Weights of a small GPT-style language model, trained from scratch on English Wikipedia: some layers without attention.
Each number is 500 + 50 x the weight over its row's rms, rounded and kept within 0 to 999. Layers, rows and columns count from 0. Numbers have three digits each. The size before them is the row's rms in percent of the matrix's.

# up: layer 5 MLP up, 2048x768, rms 0.0634, rows 1842-1927, columns 384-431
# down: layer 5 MLP down (transposed), 2048x768, rms 0.0361, rows 1842-1927, columns 384-431
# gate: layer 5 MLP gate, 2048x768, rms 0.0593, rows 1843-1927, columns 384-431
up1842 098:455496509477445455423419531394540515548485499423551477521490574503533451464525525554479482507569453452482531473549434476512455520565423536425471
down1842 099:468498449461524534472438403414487558458534480501665524519555496498529411445412536496445502428524559524441534562504500562530516502482535434495555
gate1843 096:471456468457488565512548532483588546464509484528493490516596500563508547503406505556534474406546483465490422511485545472440494460528484457516565
up1843 099:505518562479447539456491479464451498540472506551529544503556531572524510494530417540427522477580551448448596556522486575430574466517448520465528
down1843 098:521432611459503498456513479455516521613558500514562527500492503489540519559486519406462397525567513554562487499471496571536517560526546536498532
gate1844 101:408557448401563540425497539546509440515533463521493521523550451455558541410497396487602581473594516476535514572527553475526502427424376469479568
up1844 101:444488555506583489501420601514422413418536578500444430522578448609532473502442494477532454496429538593454471619440445541433421560490520459531564
down1844 101:481598559472529421455423486517496551472582621631445444513438550474464468527615402459550503469483474452544481542431515538555468501459472521549506
gate1845 101:534550537507574516496500576595444452463522481455486545477513503524500503578491527445493444475587559437481448510567440447610500424435485489433506
up1845 105:455515444481421416567646500499546548569476538458509467536434567490495477522591447534546547497585463486500604553548485467462481493517488531429480
down1845 102:577436588458568467551464502566456560484513549467549483522542592504534524524483524497479434518543485406572452510516468514515499456530490460562442
gate1846 100:571486484518453498498454592432562514560478435521472543482518455520449434489518532422514456445493456474555523466508552472489478443506483424483495
up1846 099:563502445459378497371494528492441463532515503441571491439463504489486556594463544540418420539438490489457500517524505587531441460564472462480548
down1846 103:489466441484558523514520502515455502533541570503545462504515551546416402497521473478397541625500526549578445504467503509496441480566423461510528
gate1847 097:415496556544461461494538414457504456426517482501566487555513508559488404479390449511546580508543546509554511504565431468572446497503475555476540
up1847 098:534577568455481492523427506546458547483462412456560492513477542560462497442514448453605542512472525589523581502494511497520472450487472546523507
down1847 100:523532531537560531499492558572494453468567460413548510549412400504519523529491489555476561481449517525513546486553480560631509586467425538534558
gate1848 102:437507542552485559395549434535452434511470467513529484480505576463471531545485461587532509511570430397538545477512511605483524517506583506529459
up1848 106:545537465606486587431502458578556422425537502380560475552424525531464491467484488498493461482440388470484452504513477612519496529425522521561440
down1848 102:500486526479516460376436499413483532517436491512535506385450512515452419602469493449553432481486473492532403560480496446509469484467563497476464
gate1849 103:464482571382538517429401530438462478514385490604576530576505441490531512496513475475442473544408516445504479462433435524478555539441498488495470
up1849 102:417501552550487452521435489551506452501386475411446530572460500516523529519478509522571416343537391525452550483449473486488500526435484504538382
down1849 103:499495524505603488492448483534513496464503461432506532492470406509477610540496490513550502576537513535526426548488589426494323456452454515468483
gate1850 100:490513509466469570454524477521482489492539464433409491445573534485425515458423466485549508424568519450512544477443450527547506503469568560537495
up1850 101:578492544448459572457461453513579537448621532576469483524453545573559457574561499540502456590503514581434455562509531568450458502509501491569502
down1850 099:512510454539426523531481489476448467464416527446548452473508505497480458519365489447571489403470584500572495561544425582514498589495549531472432
gate1851 104:397469623520516589450515537479492523592429477433468459511504416438494581508542450495454472518521467544598469473414550520519487456597492515521499
up1851 102:539491509544465493560418582494410441560434503471503510543475568445518478487441494587558512450525449487453467547564464475504479594396481469494502
down1851 101:366437556446429580405433481548373480520444486559510525504429496492555527518504521514510507502577437458512472518454413450499529499583456450467502
gate1852 098:425539559435477502493355581505484491523492507452552564468514438491614460480538555589503458502474509484545526507519514512547532681531448468492549
up1852 099:498519482519440615424384495465511536511556593551353532432482519416532441420524464545462479472550576478525469542430527550495538489556467496536484
down1852 100:513483580590563516474460468488532510530512472540518538512392535518522472422491472523482472443476515508466505573531535526477499493469539478462523
gate1853 099:497595501532564517497511516562552485483457529543537488531556483495504553532511456503574597530389511486541560617481512528571444377521485548435477
up1853 100:520544553494524476487481523485493496545472537507452521428452396516476550513512555551494545495453532387514530433511397519543572569506527506569503
down1853 098:482508491501510447484524531518582456542490493515501416534518535492529525530569458435590573541474498499583503523458489512451600531517486498459512
gate1854 096:444363501483517471541508472517499521530547508420487528488557448447477386497427545482401476519459500466553508568579462443569523405580566536481497
up1854 098:451489505493490575474513587418532453439485487483505495464454629511589463498461458565435535495531543468487492501515412582515481522553449533490543
down1854 097:533572496550458595578547513518497505465518504493478569499472454477579518453556459386462531506457540535525528589473429543461408510483532519494437
gate1855 098:479573486552493488407567478517532562496463474458454512527494511517490519521504571523582555438543469580495527474468498482526548520489567442602565
up1855 098:447507471477452447496409505524462535583508440576440528466566537434439549576545441491576500568457464526435519563502486533516613469510521402390568
down1855 099:531529475504554377369519547486474607560519431465457474530469426489471425535535545449467496412452462432472495505467512542461542444423559494521428
gate1856 097:460440601512481447576500442515501454539491483517503504607472598566577535588474444475507434435468476495495498487480531405495551460489530430530479
up1856 099:543491487598490525459509449474479515387456464539486484500438479472580431538495441466530503452502506484434535452470479538480448556454492460494507
down1856 099:373603483565619527536479448438478466403431498511459558454485414380518516523510468446505503539477546526442637559559479507407532432487469363437515
gate1857 103:525541481462536503537529559537518525439488598552577557475409515531480512559452533490434473486461421507447545539472570507552481496481464489525567
up1857 102:522550428524435529503403437522528484559467502449501489418504466592515512541534477426395546483559512473545502445436527437431460492465555485441480
down1857 103:530508539510533524551460540485449546489478511500452473454461487496476507437419421580427431505462456504473532471524557443459452506434602493421507
gate1858 101:495551561499528580489392528504544500502443577416502540454478414535499496503512510515467400472455474479500449514585516513516549529570512409451531
up1858 098:518506492495498545507442574442437559440579492516610539480476503557512511513530515482509486548380435450543447569515476527426556481601449592456498
down1858 100:524505540578400437468518509594543540515496445409492480521447492479624534478417524538455585478481528510489574527463516542449577502515485508504578
gate1859 100:490483505505562526600407525428510585461533411512483560435411431478535510492445490537518521469594471536485571521498448531511448615425450522437461
up1859 097:510551558476471544324571455581587509589584526466525481460511474505442558503521510451554495462487605492471460453514509491530486407498502517569534
down1859 100:498538517462478487533528469379512431502534519461526545506547527504509531544423484360498586518422495397533553507534498475594453560467562468470497
gate1860 099:483490437429512576535395510557616527517509485468446538430465522490499500357527437570528497536536471498446584499522516504515494507458443534440394
up1860 096:555495530445447548462425537553478507552523474476546588495557511532492501422463554486457507499537528434462487475410368494524486487539409433415404
down1860 099:452451393434581517620457491474448463544470415521457481508454536438488513568520415466477512533538473480471496507476505398421520457387497584597478
gate1861 099:538475393485508594587568528397501535490537538481445452501508481483463566529552537519538447499516524525549520555570587510509584422525498449496508
up1861 097:448547543376570503427478449541474579441517420512454556513485521490487513389439413594490484504466517499493509543507526551529434544449528552483449
down1861 097:410471547483539552576518521581593462548498488467411501464419459531519547539485464494430583419573500485530402484593466577531537477553499494537563
gate1862 102:558501519389570598468489465538509480501546448523532477514435504408420529465507395440464493554628474502502469453493469564481399488527531419464509
up1862 101:570532490361476444501521499375493470472453499499500434526510531484535594537485502553512506537516523554482480460609565518383547465569556391438436
down1862 100:518462498460472545485427650593554472534470539493534498501522533450456458382387535471482460523494465516479523438473383568578481574526487532560541
gate1863 099:496503487543586525457532487540517508524460494549577492487466520382464485519460554382561465518539584496439518431538462466428418429501514551459529
up1863 102:525560437419438495424486504541400511559492452549521437443511572552561536551503430453524527483404629563529452497558498429477503517563624519494540
down1863 099:479463449482453494456430510403521523538493552446505433507558463555452516568485495507512457525430416543577508440437533532456538405460419470475539
gate1864 101:443463562529420489519492543390549498468511503525544474546462509431390529546478459461495499457473530528475547556520510530524411574500540478571493
up1864 103:531461486411566484515439547488494500473472520550567529520498503471508483535514422522485516399510584558452491466493460602463458478487452535511544
down1864 102:384463451566491509431506487488634503509504474528545490574549464510476437577513466462591502447479459528514504582508433539389541533544534459536482
gate1865 092:439479516414502434483585517475504571476633424439561553460552525407570481555434469534460538499482557461530475452495503490413452524489504467530469
up1865 092:571559546612512581573539471472493465540428516550435456569552480538547474498584492529497450493559471511467500479481456448577512567462504485509430
down1865 093:472429478530452543527538585511508573478511377432492532523570487452518438427493431573465462479476536431477497457492466477625519547560512433527493
gate1866 096:431466503489451568480582495516546482432573470542382496579577553474508488563497477534518503570538446462526541481400549526437590496488497533443509
up1866 099:407535575495543584438493599490510547513556449502540532566540439414561412544571557521487581524539537502449463565462531459506496568540537548505591
down1866 098:505485452491471527499494480499447524456529510586422416552536500493445463478567477453525454527516530484487495507443500571425528533464533458455460
gate1867 100:551581514474499442572529507400504417531461514477510569519515503468528413551564654463567588523494519403430540552483457524506546497458517446534468
up1867 103:540458550527611533489479495496550521460493415527580450450547380526439500551507513499483498479541453388456474474502507512490450509397513513610503
down1867 101:456389502478493508454438425456592406497453460573462562350513465558537446502534470496557515532454337499538593518576427479459469416474516531499563
gate1868 104:636463483504558535532423514502530485541505579475511496549549490423474468513450534496518525495498471557526594488467581509465423487497459485454604
up1868 107:545480447485502490601508558499432517516464443509500464471534524560533556518522501514513468566516532513487499482441489402534630439481600546548479
down1868 106:511509551572398490543529522521377550507457505454454498534474538559526457521571583479414480548546503459570528599518509488565493469541500439447521
gate1869 100:496561466515522521539540522423529566426549524465487472474605493425526469566526549468589449584455463498426473491454543508438510489430469502548504
up1869 101:475543510553487530451532441473456520455481602504427566445449448563525525516437564532462514521564400447573556553500545531543616485462479566469518
down1869 101:458494625579516505536530416428551466455435581565571538519530462551514517475624556418465489417505467479503472476535426511577488512517538597466496
gate1870 100:408488410441413501498519468563428444421534513493534440442412457472498435506487496423467452403561561592500422468500547482583515526525598425528539
up1870 099:465418432526581507455541536523563485495565477538574514539532547479379494510438460450623632561551527501573556473389486517434495495494511530532470
down1870 098:497480488511457523430552414435520397488582530456468519472447447524399460519479480560503509471522630436503458485563519540612488460514501404414467
gate1871 101:523499526445523501440500466498418500450498554481503407506457579470431512433423488472455539540492487524467501432568466496550484435552494502450377
up1871 098:538618465482510536491528553565425442515571557516454456506510496478555474551509493500556447406496406520514562514508497443464445483510455493465414
down1871 099:592499441564410451505468468420391484542394531532436464503474477559433472440439478500570505442482539515500518528514469618492388475561465487494434
gate1872 093:566443507537564569492454471552487449483487521529429488517562488592550498458484546523433487480550555477544480470519419480535567555566431404433459
up1872 098:408517541433463568502465477557463525560474530520413567520480524566430552582475428533550476460439539571452563510479449451604527479529549490513484
down1872 095:518374545549535483518586443480503589458428511518557542452559487461527489459462553569530503504521543512540526486493469500487500469540501400517501
gate1873 099:514511580535530518418419558439458534501513468492494549490449357529549569492525439537522523425542493526499427388510476513552457447536540507574474
up1873 098:522509510452466460573503462494479475453574541466568507514505404413494456391517570520413498488448500428524501445556502465541528504593514455501558
down1873 100:571507463484488507504508542462536498545493464528508533564535539431485484511543446544420551510446549574441466548580474448502561566555629495539465
gate1874 098:383553636486480505546518445387458509512544469526506472501413490480607470543537585640442461529515480464435599476585595445570544462575493540437535
up1874 099:589506568540501410554465506506462556521476621492440563423468562580497541421443389513478502511454521468441456538479415507479421451432542514560540
down1874 100:508543487544440478488435426532533511506459537475481477517479617449473486497496469535558476485476569485406494440547559432487468506483494463449534
gate1875 098:454594387443479458518559529508440551530578616538463521532484530506477507457572483581532527571491488537484470456488490596434516596489583489492567
up1875 100:551426530582523369546450452479516490542505481518521488559559401499459557444451499477637525612579557529593574441543587593422434549489468502517487
down1875 099:435521402503583563452450503477513573435509410481521542467473478489537510484545423516466551488462580522485549457462508483428388545499481517582535
gate1876 098:526446564447544486600578458498490422556472521493424485522486572399526365476567549501491434511459540473509484512419518549577548440497545550513492
up1876 102:513485542574474538455592396465524379465471490463568543440579405549464516518484524420484386550506603488520440532481500523494470486557486524529465
down1876 102:574575518556480484435586481473495490509573454543543493554539583543452442495524434514429546430476456510533448527462485475487462444478528423515483
gate1877 099:450559456503603570574495390478474481503507561563364473431509517568474423507459546460524410459538482466505528487442532504426613448455528512409536
up1877 100:585568524483513521554475566543479588584459586519556548500511486537474544423478495507433434449448458555431507491512445512480499540411509495538493
down1877 098:453495507452568491450515507491466550524517457522506483460572576496511510436489548506432524596540373524436493519462515497546540491485499521467435
gate1878 095:550563575514527436434567498441544564600500554474575518486423505557515448566558467501537419545527440515403464511438510537476504587393533474531560
up1878 100:498531466438576414539495433393472451603457493545422510456551491528508498552488569412518451443526465552513527462517607519464499507526600454504495
down1878 102:540506533577546529503477546457488475470445513500612596466527543409495514503496560506541463489603462470485484546425455457526478438478420551365512
gate1879 099:516560511558473346501547542408493477460514530494544536544480472600455428478565490526443638483556484564482385526507482445482510465499529544516463
up1879 099:508443430469592494535485567491574546471534520552523573488496533555588525599518461605526496499535485511498462468479507449561523610549444503499532
down1879 099:466494469466504556557550452548476467505598468543389569464512527529563445434460543506440501544508510501521605490529490477553450566488533577464488
gate1880 105:519439512475501561452473454485542487588456545451465420528568508499471495513496553501523530471468473527403492519529469513499430549549449497526431
up1880 105:507501511408485549307550505544526528503511403583471459527556635461485498440558547513431497600490507409419460520490502598591468514511565479583492
down1880 105:560517527519521420553446482500477517439531489525586551491503372475486517576432519524514531520443510550580489551496585566530526492534548537456533
gate1881 099:506547432527451455520541391553489533508501433546454543556550419367560498531472560350415460380450456568448499402536517456487457531606571530511433
up1881 098:377458557485502551479503563451417426528614454465559510524565561487458535459513503577576470465536562429584451505487452568620414523373562579436467
down1881 101:537552490512467593484404517477508549504502552483508495500465491546596548473481559565515534477484483476423431576459477484404513368418478503451459
gate1882 098:517490541517494407603583537542427408468524491511527502409437554501556521448447526469518503509467495473519549445537523511469411463502480442430502
up1882 096:584524451522459514475467420433552513491567537492547511477454477548460526489474445514603517508484491484547448594591549492464502478498424511566518
down1882 098:556455518373507494470551536525502554447535557410461522503443526566460547510472442488497515533516492486452576504645573426498493588537482435440411
gate1883 104:420616475443535443529447477467492475498526550502474573420525420434426471559509593528466529474376439455465479538500446551615446425499467475590503
up1883 105:600405486617491532503554555438511480431595487548485557571574548561497432534556513471554474435453508441534536521527435476502542403595529517447510
down1883 100:516458515539527527480503431540518456491474647514533442483472501511482582484553486495476531438499492530469509443435444428540521441510520515470540
gate1884 101:530474465441529530451448515511514527530480438457502496478551555496464476501582526534583395482473513545523500564529375480600534460573504572539571
up1884 102:526459477651457523533543502545563449501458616487472476493602521483527541387410566471557453508565525401536488508482433490387462483431526431505467
down1884 103:621525504505425450511567463464517565535502405480512448525534516449459498492566529504505500469446558391519451574583471427508448535487445523468532
gate1885 100:484485538508491623420436447515502495442525519438528526502498489443508442485507520539582536508498513481381452432534488514542475518556557503421488
up1885 101:527422498514491501411466470548499522540530546585493578510471561448491505589474510438489499508481544560464574568482472545564502481417525423440450
down1885 102:426447420509506571529447489575437471579434592400519520568486452497561572504434490517405463455622549527451534555510467564499462543490596400484498
gate1886 104:442458422378593426481472457458505569582472541443517609502441543452572457463495508392470580559486542517558416524477529342553464560495575515571491
up1886 102:510520508430508404476550589413452503529442430493527431466436492580485520493387488452523506532574538481499551528474463469473440546442596605500549
down1886 104:624605415474454373476558529492500500567496532492485516449561508605418454512430466480496435540489523603510548463519541517462442545503451447504484
gate1887 106:460557525479448578474460573588571491496488510490507513583522540612547494407490492447598380502499535537456493600540495412501444518460467653488407
up1887 101:397544486526506482494460502518517533526460495506488481498470470581487518539478512571463435481539474515509565525465454373425469560578628503425485
down1887 102:534511550590367526474503529517600519570472495611503528459576546499381461584502395594467469522594484497463523492469495530472519446474518495385506
gate1888 096:385423534426492474531587405529491502505514540537437487502486476557489476464421492563477433437452491455450460494467476467426526511466458550455507
up1888 094:481440549490479497559544450513482520444525533557474524519527532472550574467474457591454576518479475486462455537441501540583451519490555529482562
down1888 093:516555581534499552440475502451480494580464392543530489564350615511433463544464599480545483592522509474513525530538473428504495628531428548517411
gate1889 095:526411424482493527496472516493462454497571461519454365398442440446451550499548468500444585518496502507492458582441505484515594487495440472419426
up1889 096:505430468483440504537608553539552516512544500547462554534505451427574486471400498518446421543470546462642480555413528478563472505486547535535536
down1889 100:573449556499586511528549500441490461532477627469524490416473474477606406518450535513491530474490531484476578472562555520478480608404522504492547
gate1890 101:482529502449528493437552584527552430551563535550481481480488529443452546527419494517498488508448601528461466546577459547510560457441370460483462
up1890 100:474538446615527380518553532423449517531462504506454505442485425414509467394594430441509580545485485462435610460449566478509520489451442501494416
down1890 098:565468550541505570538468515507447483419550521416518437561564467482570570474475402552446532486461437514497576474516451481452466538468567523540471
gate1891 096:527449569454520493482474522523552476526500439589498548479364533478469452483455608444430457491520485480540486544475472517446510399472540495512581
up1891 099:427416642442592425514510415563530385507451595546470545502463561535603557531509568471463509510504573471512493440486436496456482462564449557507489
down1891 100:601431574539441503502552504480490453465502473511577535417445508529403549488485621522481537534629521528453484526582474434392422472535515581456500
gate1892 099:442539481490562512425442597581520516569465434506421480517539444509529496538511502523511497582444415497542592488435492462527566519557532461582511
up1892 101:512560530514566597537515489503411487553558436512481450503535425505463499506497451414470451508538441529551421585547461480561481497518507559509499
down1892 101:543525550481623470465575542481464406511541463476541570488461457567527506550410518565487515463521438489484515463463599548508573520460501501516532
gate1893 097:569487475579559532495506410582498495553538520552460546533481428500488433495439416534492479517483438469438605499531490411527633456528474477559468
up1893 097:475490472516559528496509519467554502480551530484555554456586516538546466517493524556490538507535472452547490489449531489501538471473535468483532
down1893 097:533399529511586456482550503607546561470562474435559396405509536516497505497412508516503459470507561460532432526466478453459482595490454501518538
gate1894 099:458599517392471478502574546480505561546515523521532545408451450586607525540506501526589487463524516556595476533562518497538462512533581472497533
up1894 102:464489585507538452497523441522538544441495470470582494496472509496524492502464565498501467432440482497462560539490521502488512459431634587605626
down1894 101:514479530537422529524469499576425424501536508537520544355554420483538578504444470511550538492520427473486538502589446467530447496503546519563558
gate1895 105:482598523442511466524452626490449515620571512491500525471508642500496583562476474402522495491517499489597420509565530401536511517509454484433464
up1895 107:537477423543458506507478538470443470472440529513509416452524466509542461500515486496510522513502525602415515540435423591436544490435473503540535
down1895 098:497549486460478507527437497494473479567524528539467524555579453420457437422448553489578520461512447482469563538579533548500538490513395498502483
gate1896 099:453551449535531541535474482554495530487546478511462407535537487564508521508510398611485536526514439535457520497491417411489521510458494477433531
up1896 102:422438522479520464547535532582492496469498618457518486517422586440426457526486583481440387561416425510607499463459518624390538465494459532535495
down1896 101:532430524557510449480421540490528459467545507528413529475519511558516539549480424518450543459505486514399457494484469447459496427541488542492486
gate1897 100:577467518474520460430441452513438552450482458498516509489533534481485515507508479562449472460429511513599529429548550535402503496528542473465360
up1897 101:474564462486442498492507475564487509459558469459491495374533479442498477476470485524447485516467572453533457476487454466589570462561494501515490
down1897 101:430522391452458508585504463579471504488503553483554508486477520468437527471543499469514531453584450408507544490486523522449540550481437450482590
gate1898 100:502538533465618588441454428410512448466498491461591461508543452496533481353505505574535454576562494521433405548440385536446454446549487511493428
up1898 102:445477508546561539492535486579572433477430421483620583510471497494477500534358557491399543472600564408503542482379439557514487473584504477570501
down1898 101:544428475488497502472505479521470491460562547447439533484436421568469506526583587490530511481480437569494492470486515544470540615430502541503491
gate1899 094:354429503458536430506449541484505564525487450509484546560546456421547576561454513480412484542579435530603487485502495510502470479513477499418473
up1899 097:462480580503603471570533498498426472517518464516477542493517417524531486500552553519478484556466503457466511421459595574439478453394495415522483
down1899 095:472554570584507568434475595514538507529483414491544381431511552564493490527462475430482523585511496421393516444543418554584458513542552494494426
gate1900 098:549560510557426523519461538512395541558514457610478427426531503419539479552485408419563569550558509506509477507534475427573577458509516438532491
up1900 096:553571443532560503448479508454384477484457567495593450433489562538446531523434444468511555492516484424471453575444411538479520525454465465411496
down1900 099:517493454509474515521378430490548476502475507496490559516442488546545504596526482491458509459529452426537540481464521520482539473533492437499547
gate1901 104:563502440499480489526519482517605471468578549405510414534548558518604419506433495376477393512463433471512468593436461491488559456498532510500468
up1901 101:457524551523503543461555455497459416484519501566491393430490456448462495484429465522527517434496416632564521530537469499516570491458640459474496
down1901 102:530520473518522487469582543533492566563519477457516509615462513576433556466512517533426489461512480537495483542497483418437502485484523504478519
gate1902 103:456464494475480468472575465508516524628486389500516465412450552457453414456501453523496521447469557413516504462457563512471482464548477485511504
up1902 102:551539485525439403503399551456475486456560501420478576564392481545449538496526439483496483531527566437498482529503430384511563513599607542502502
down1902 103:488445477425468553579538476437411532451520540532531529567489534499592513507548539430503496526432532482417465540561502599530457416451578651437510
gate1903 098:530503536457526464536524506494456522571514452474551479512553500515518449530499463530596602468545481532341514510461458436552594434484592446489481
up1903 100:413529522452480574446490585552497459558540593440514434472462440489590513447458553518500443525467468434441553542480536456546450568517538568531497
down1903 101:459444435485510430488459510510478500530550480467400511433493453525462473474532441420584488568567537565469455442547472536458509467470575493428448
gate1904 101:506492450575497445573540475497487454433513527504533421532437472466429424512556610550485547509434548569519499478505512396540529486430510438426452
up1904 100:466491645557576584560453642516432471619428536502553425502491506502539443510480469542448414461501406511527465478484539533502515526534586505571487
down1904 102:466457458480486501456424491495532497483533529468444490456399468500481513449450469484444429541466520527505516568444504601543585426460559491425490
gate1905 099:535462489467554553410462483406546527507456545515464522409582455454568480540515445508484498523455504542430498391509461502500557544462536487464457
up1905 101:519466541486427486494495531516468456536531474625468527409512550479461496473551459505584469449480596488594575433550459507521509529433533500533470
down1905 099:501581571470592439493502498573441516608559462430482456560432503490524517523502539476465554542520519475492486546555505480451402434567513499494468
gate1906 103:520505461457453507490518485457543432568537630418574477560581563494455495593538486451484529475527504492521546474504460567602471470617357587479484
up1906 103:552494546467514472438470434492425565510508471513424482524527429416379494422507525441535474465542507455597413415565513508448505467483439552455516
down1906 103:593536514641550526541474583481558477489628465578422476492523390492532437537551523549476605411430456458570441482570525482484522493495486473449531
gate1907 099:429545467405463490500437504504547476546480527591493416509477466488523510410454492517388466590508477622428499433531500593492509551526508527490428
up1907 103:521519478545524517504506436508561486493483572497460424516504597465459516490492483458400389422451440509450432411491420588547545523519473461393460
down1907 100:393488467454519560561468444546477479533496496470456528477532513569441389506542535462469499563469525432509456559421445502459588575578504539541547
gate1908 101:517549532490497526543528543547474415571367456589559504554554490577458522462463574502554476416448422588526496467449490564449542482516459458509466
up1908 099:536517408569616448510481484574446499513560445454478441429451458414500661533493582414468620559435434492523408481433418490598510512468472498579507
down1908 103:461604436529545560521475512477453493521460464514542511438498569541560499480525591440497464578469464431524567515462544501519434492499556624495573
gate1909 101:411553517477537520398522493485484440402473473479532430529556578500506503500432460574417465502523489391523536520577512543531409536522405543571473
up1909 096:640541519369443401594522502469365530471476486490502525469464456497492528513452531592493460481492513444508431406486538439567491488593485486520505
down1909 099:525506459582474425507540513486516482526471513539531496468539546532538503502478513483420470469565518537522364454486394537480503512486641541487467
gate1910 102:528564557397402517608501467467479514572564544464391524478528492482440517503555440474530434423537450495477483465487499493500472529562560559539503
up1910 104:501471427496549522360470454562529463528621444574566372471561434555532488496523422508644522480522576513508582608515487502527504456478566575553530
down1910 103:528435474521410533415466519515474406616436450513456546458546430494450412560512497556551489531515480558518512550536496478466431495536443512523461
gate1911 099:492536491580458435494530508461462502464520577493424488536522579469493571488454538484493572466420496510555518512523408428572550519485497547518471
up1911 099:558457503508444429531535520537498475479521575498444428486487544455529498492508471448516424557441503487543592523472515557497472461533532524559532
down1911 103:489485495468493535492541528566531484482475429445482539443505439505463482466450480482429562403449505500591475478471526465453475572573526533475502
gate1912 101:476495562479494507363558458507510521380542467454463433553552478486520619456516478525530507491432505550462511496519505556402510410464471500498534
up1912 102:524480446449492588507338432530500416553545516510441424501498458517486568470576479554557345493511503486435450540445539569545485572553490483507540
down1912 102:478476627443520612468562552592476602529486573451478506552407480585523531442518407533508520441554521435543492534608559457474438464532569552541577
gate1913 100:537425380499452450390431519507476520590484513475466495549480441422452460455548507468489423559451481495513553566494551591540559486472494443503473
up1913 099:642568509484514470505459438506505385440501477451496523412524542553538523450493426541472505468539577440529432457451532441449473518386477483521530
down1913 097:518533484482484384440595542525465518545421543395579477491487545455480484388567510493523519565500507431559485564381506557528558571428625441530447
gate1914 095:493501528425559445578570463511482453485492576662494464431542478431510506416479526522498503569459488577545530427525482469485449550515639388542433
up1914 099:433513526450485537544569501544569588534563589443385484504446579510491477503569459518493445484490367472518501440501523510481529545518549542396462
down1914 103:490464420570463535442466589458494555588450559528466436517494479461454528548518502592581494491517500437546550492473513482550459449469536507471537
gate1915 102:479512524583504497462538465559546531521494430522481523477453503550615520522533502604523438477589543456465433495512478453408556438458523486486468
up1915 104:491332498435532474585475494542569536464539597485605522391542515520407444526515440510431517548446447517486527497511561457597504524454479457477462
down1915 103:502421508514461479391532352492515460483473452450558509429444485434434452460438458457393544513493550473495532564490488550589553518491554484451478
gate1916 107:528553495561409544464514407564561537537424533518573500473505577447521513466542404460529406496423505504545551520481495540538407523518423454388595
up1916 112:523384498431586513539547455489433526470452463568479511454492366518533524527511528490512524466528503496500518429541562537480590466497535578502418
down1916 104:509415486509504488560454503506510427472419492395476500476533501490462472520529573526540510477510474461423459476517554507499543501531561485526476
gate1917 103:511462496514442420434406490439592470546517492524433492552544572449483494511491458480502493472514516424444561515452506481472412483539503494406503
up1917 099:543529544486507508436451476490440528558490517487506442467600585527507473546488527470508490441542469530490598453461523502415462473489460435448506
down1917 097:597463544517547414465468410436432434364471417527504453483479540566537438478447494490493596455441508399558507482485506500457505525463562487459470
gate1918 103:471459517485511369547484398637524534391503463537584442530421523449392484570396508392523443493510564545511558441509478548567444479466492587484487
up1918 099:575457475536484521578526448554547519579497444491497475479562558421566504492541489523454536534531419624491507526461509567530500515455470470545470
down1918 102:509588516438484452545463480419550561522552555446504465540583502573472479488405477401464512523578361450416524493537510512457479392518534480448516
gate1919 099:486438478554521470588466542508513395502549466419525475499517509483543501519507534454552443431508505414427527533509433495557524541514522514593387
up1919 099:460441512484523446472455375522531497574520472437535525446504511397600470521521568579437421436495534428362480580512459493472466539523500465536538
down1919 099:436491462513552547535473553469525469569578602484545465551490446497440558509581566439461479503544379507502434631503445531549480484474444500447407
gate1920 103:559459557451533593531509529527501482481509493527547460487547424412550487491476490543474490493443580458522478432499535406537417461582461496548492
up1920 103:485578558432514507507395517471523496445450555446516429589440510519488566490487549399437431565474530518451448502522495495549572578546544558513517
down1920 101:557600571532546425410534602461518590552455471454537567484558540467538539504455511453560502520412568419514547490491432507500473618470505537408391
gate1921 100:512471399493543552494460543512492463484446537483479498513479464496442472451466446535500463474432479422463552576556529480588545509485506587481445
up1921 102:549488475410441579475624517485491506586545504475596551523454521471491486554494510419541539448606470495556526444506469559402562442494448483530602
down1921 102:582433540520461509436525469551455494481515510487553498495516524570394513497500406597496450482561583481572519478460567486447570445467571429485517
gate1922 097:491516452482418547496437457522608506439525427538399533416491487435539542421410559511432563568541475487503534431523476546467458515532438537445490
up1922 094:519535542522549461518541512480556510531541463397507437427505521482529473550563498541394447522560493479513528522558526486516547523493578482542514
down1922 100:526534490505465496502543522513584460440512523565448381437489386432459478506476406530411504536429526508491498449432525559469519538519406441502500
gate1923 097:450476510561557494487460577483485463481461547539421483565473502479390549612513490475593384438506513522415572352440613456559502462512529492487582
up1923 100:567467479450406484568411505427423455486557508544568503472502492540459482494470470489514562525390562419484456543494486555523467501448476510537558
down1923 098:549523483431495578444450527511501537545387456505427438422497551480477548517558557520484528507547587483535537551472481496400514431521541550505471
gate1924 100:444525483577460570472498553462463592447455539519474409482534492528550471419380446468480513554487462508485455592445501553496573531546430482494501
up1924 097:559523523495542511516397514506530496528551418558473509560515565433440511465601391499555516471479479568581493542513414596443398429540464447473427
down1924 099:554457579487540478466486508509517494441477388509569432450571580494509545545466479491491526540441542544445419523524571514480450535512524451501529
gate1925 103:511474439438487551473489488465388563576570515426501461481481463457553462483448441551493562518584558454545429501430560462479561599449520523566443
up1925 103:491535473594439620482413452538562457554460529502481551566520535462440552490586578425565435483495493522464460499535422469508438390514560507448535
down1925 100:438560530466519568568412494457473541558464618458444528536528514460497558380496524397466459488452439538510466558569451477443435542495567467454536
gate1926 097:489494604575449480462516481495526504488596592448448542461499586445410490511494528568402502463444511534478490405486537360468435532476593533496555
up1926 098:450555475488525550480483512544510468501509512469496510483479565464473569582529558512452423487604619529529433494510505495431463547540514558490574
down1926 097:542530471464472575511447573525398467552485440454498557424569445445549602474484506489524543533488462469415555549446529404477488496524549395568359
gate1927 099:571501475467432458488418464591590438452567473478490493565465502551454449476461536505535460558540511528484496458563442454571547502464473375465491
up1927 099:417488391535444457523493523514497498460435477522457434480524486518481430494427401504487452511501464506583535501541497517428403468418419526457580
down1927 097:511475497506497451417499498554549525595444556513434461464555560542515483491497516589425515442516519467478551508527558488512477564553448486540558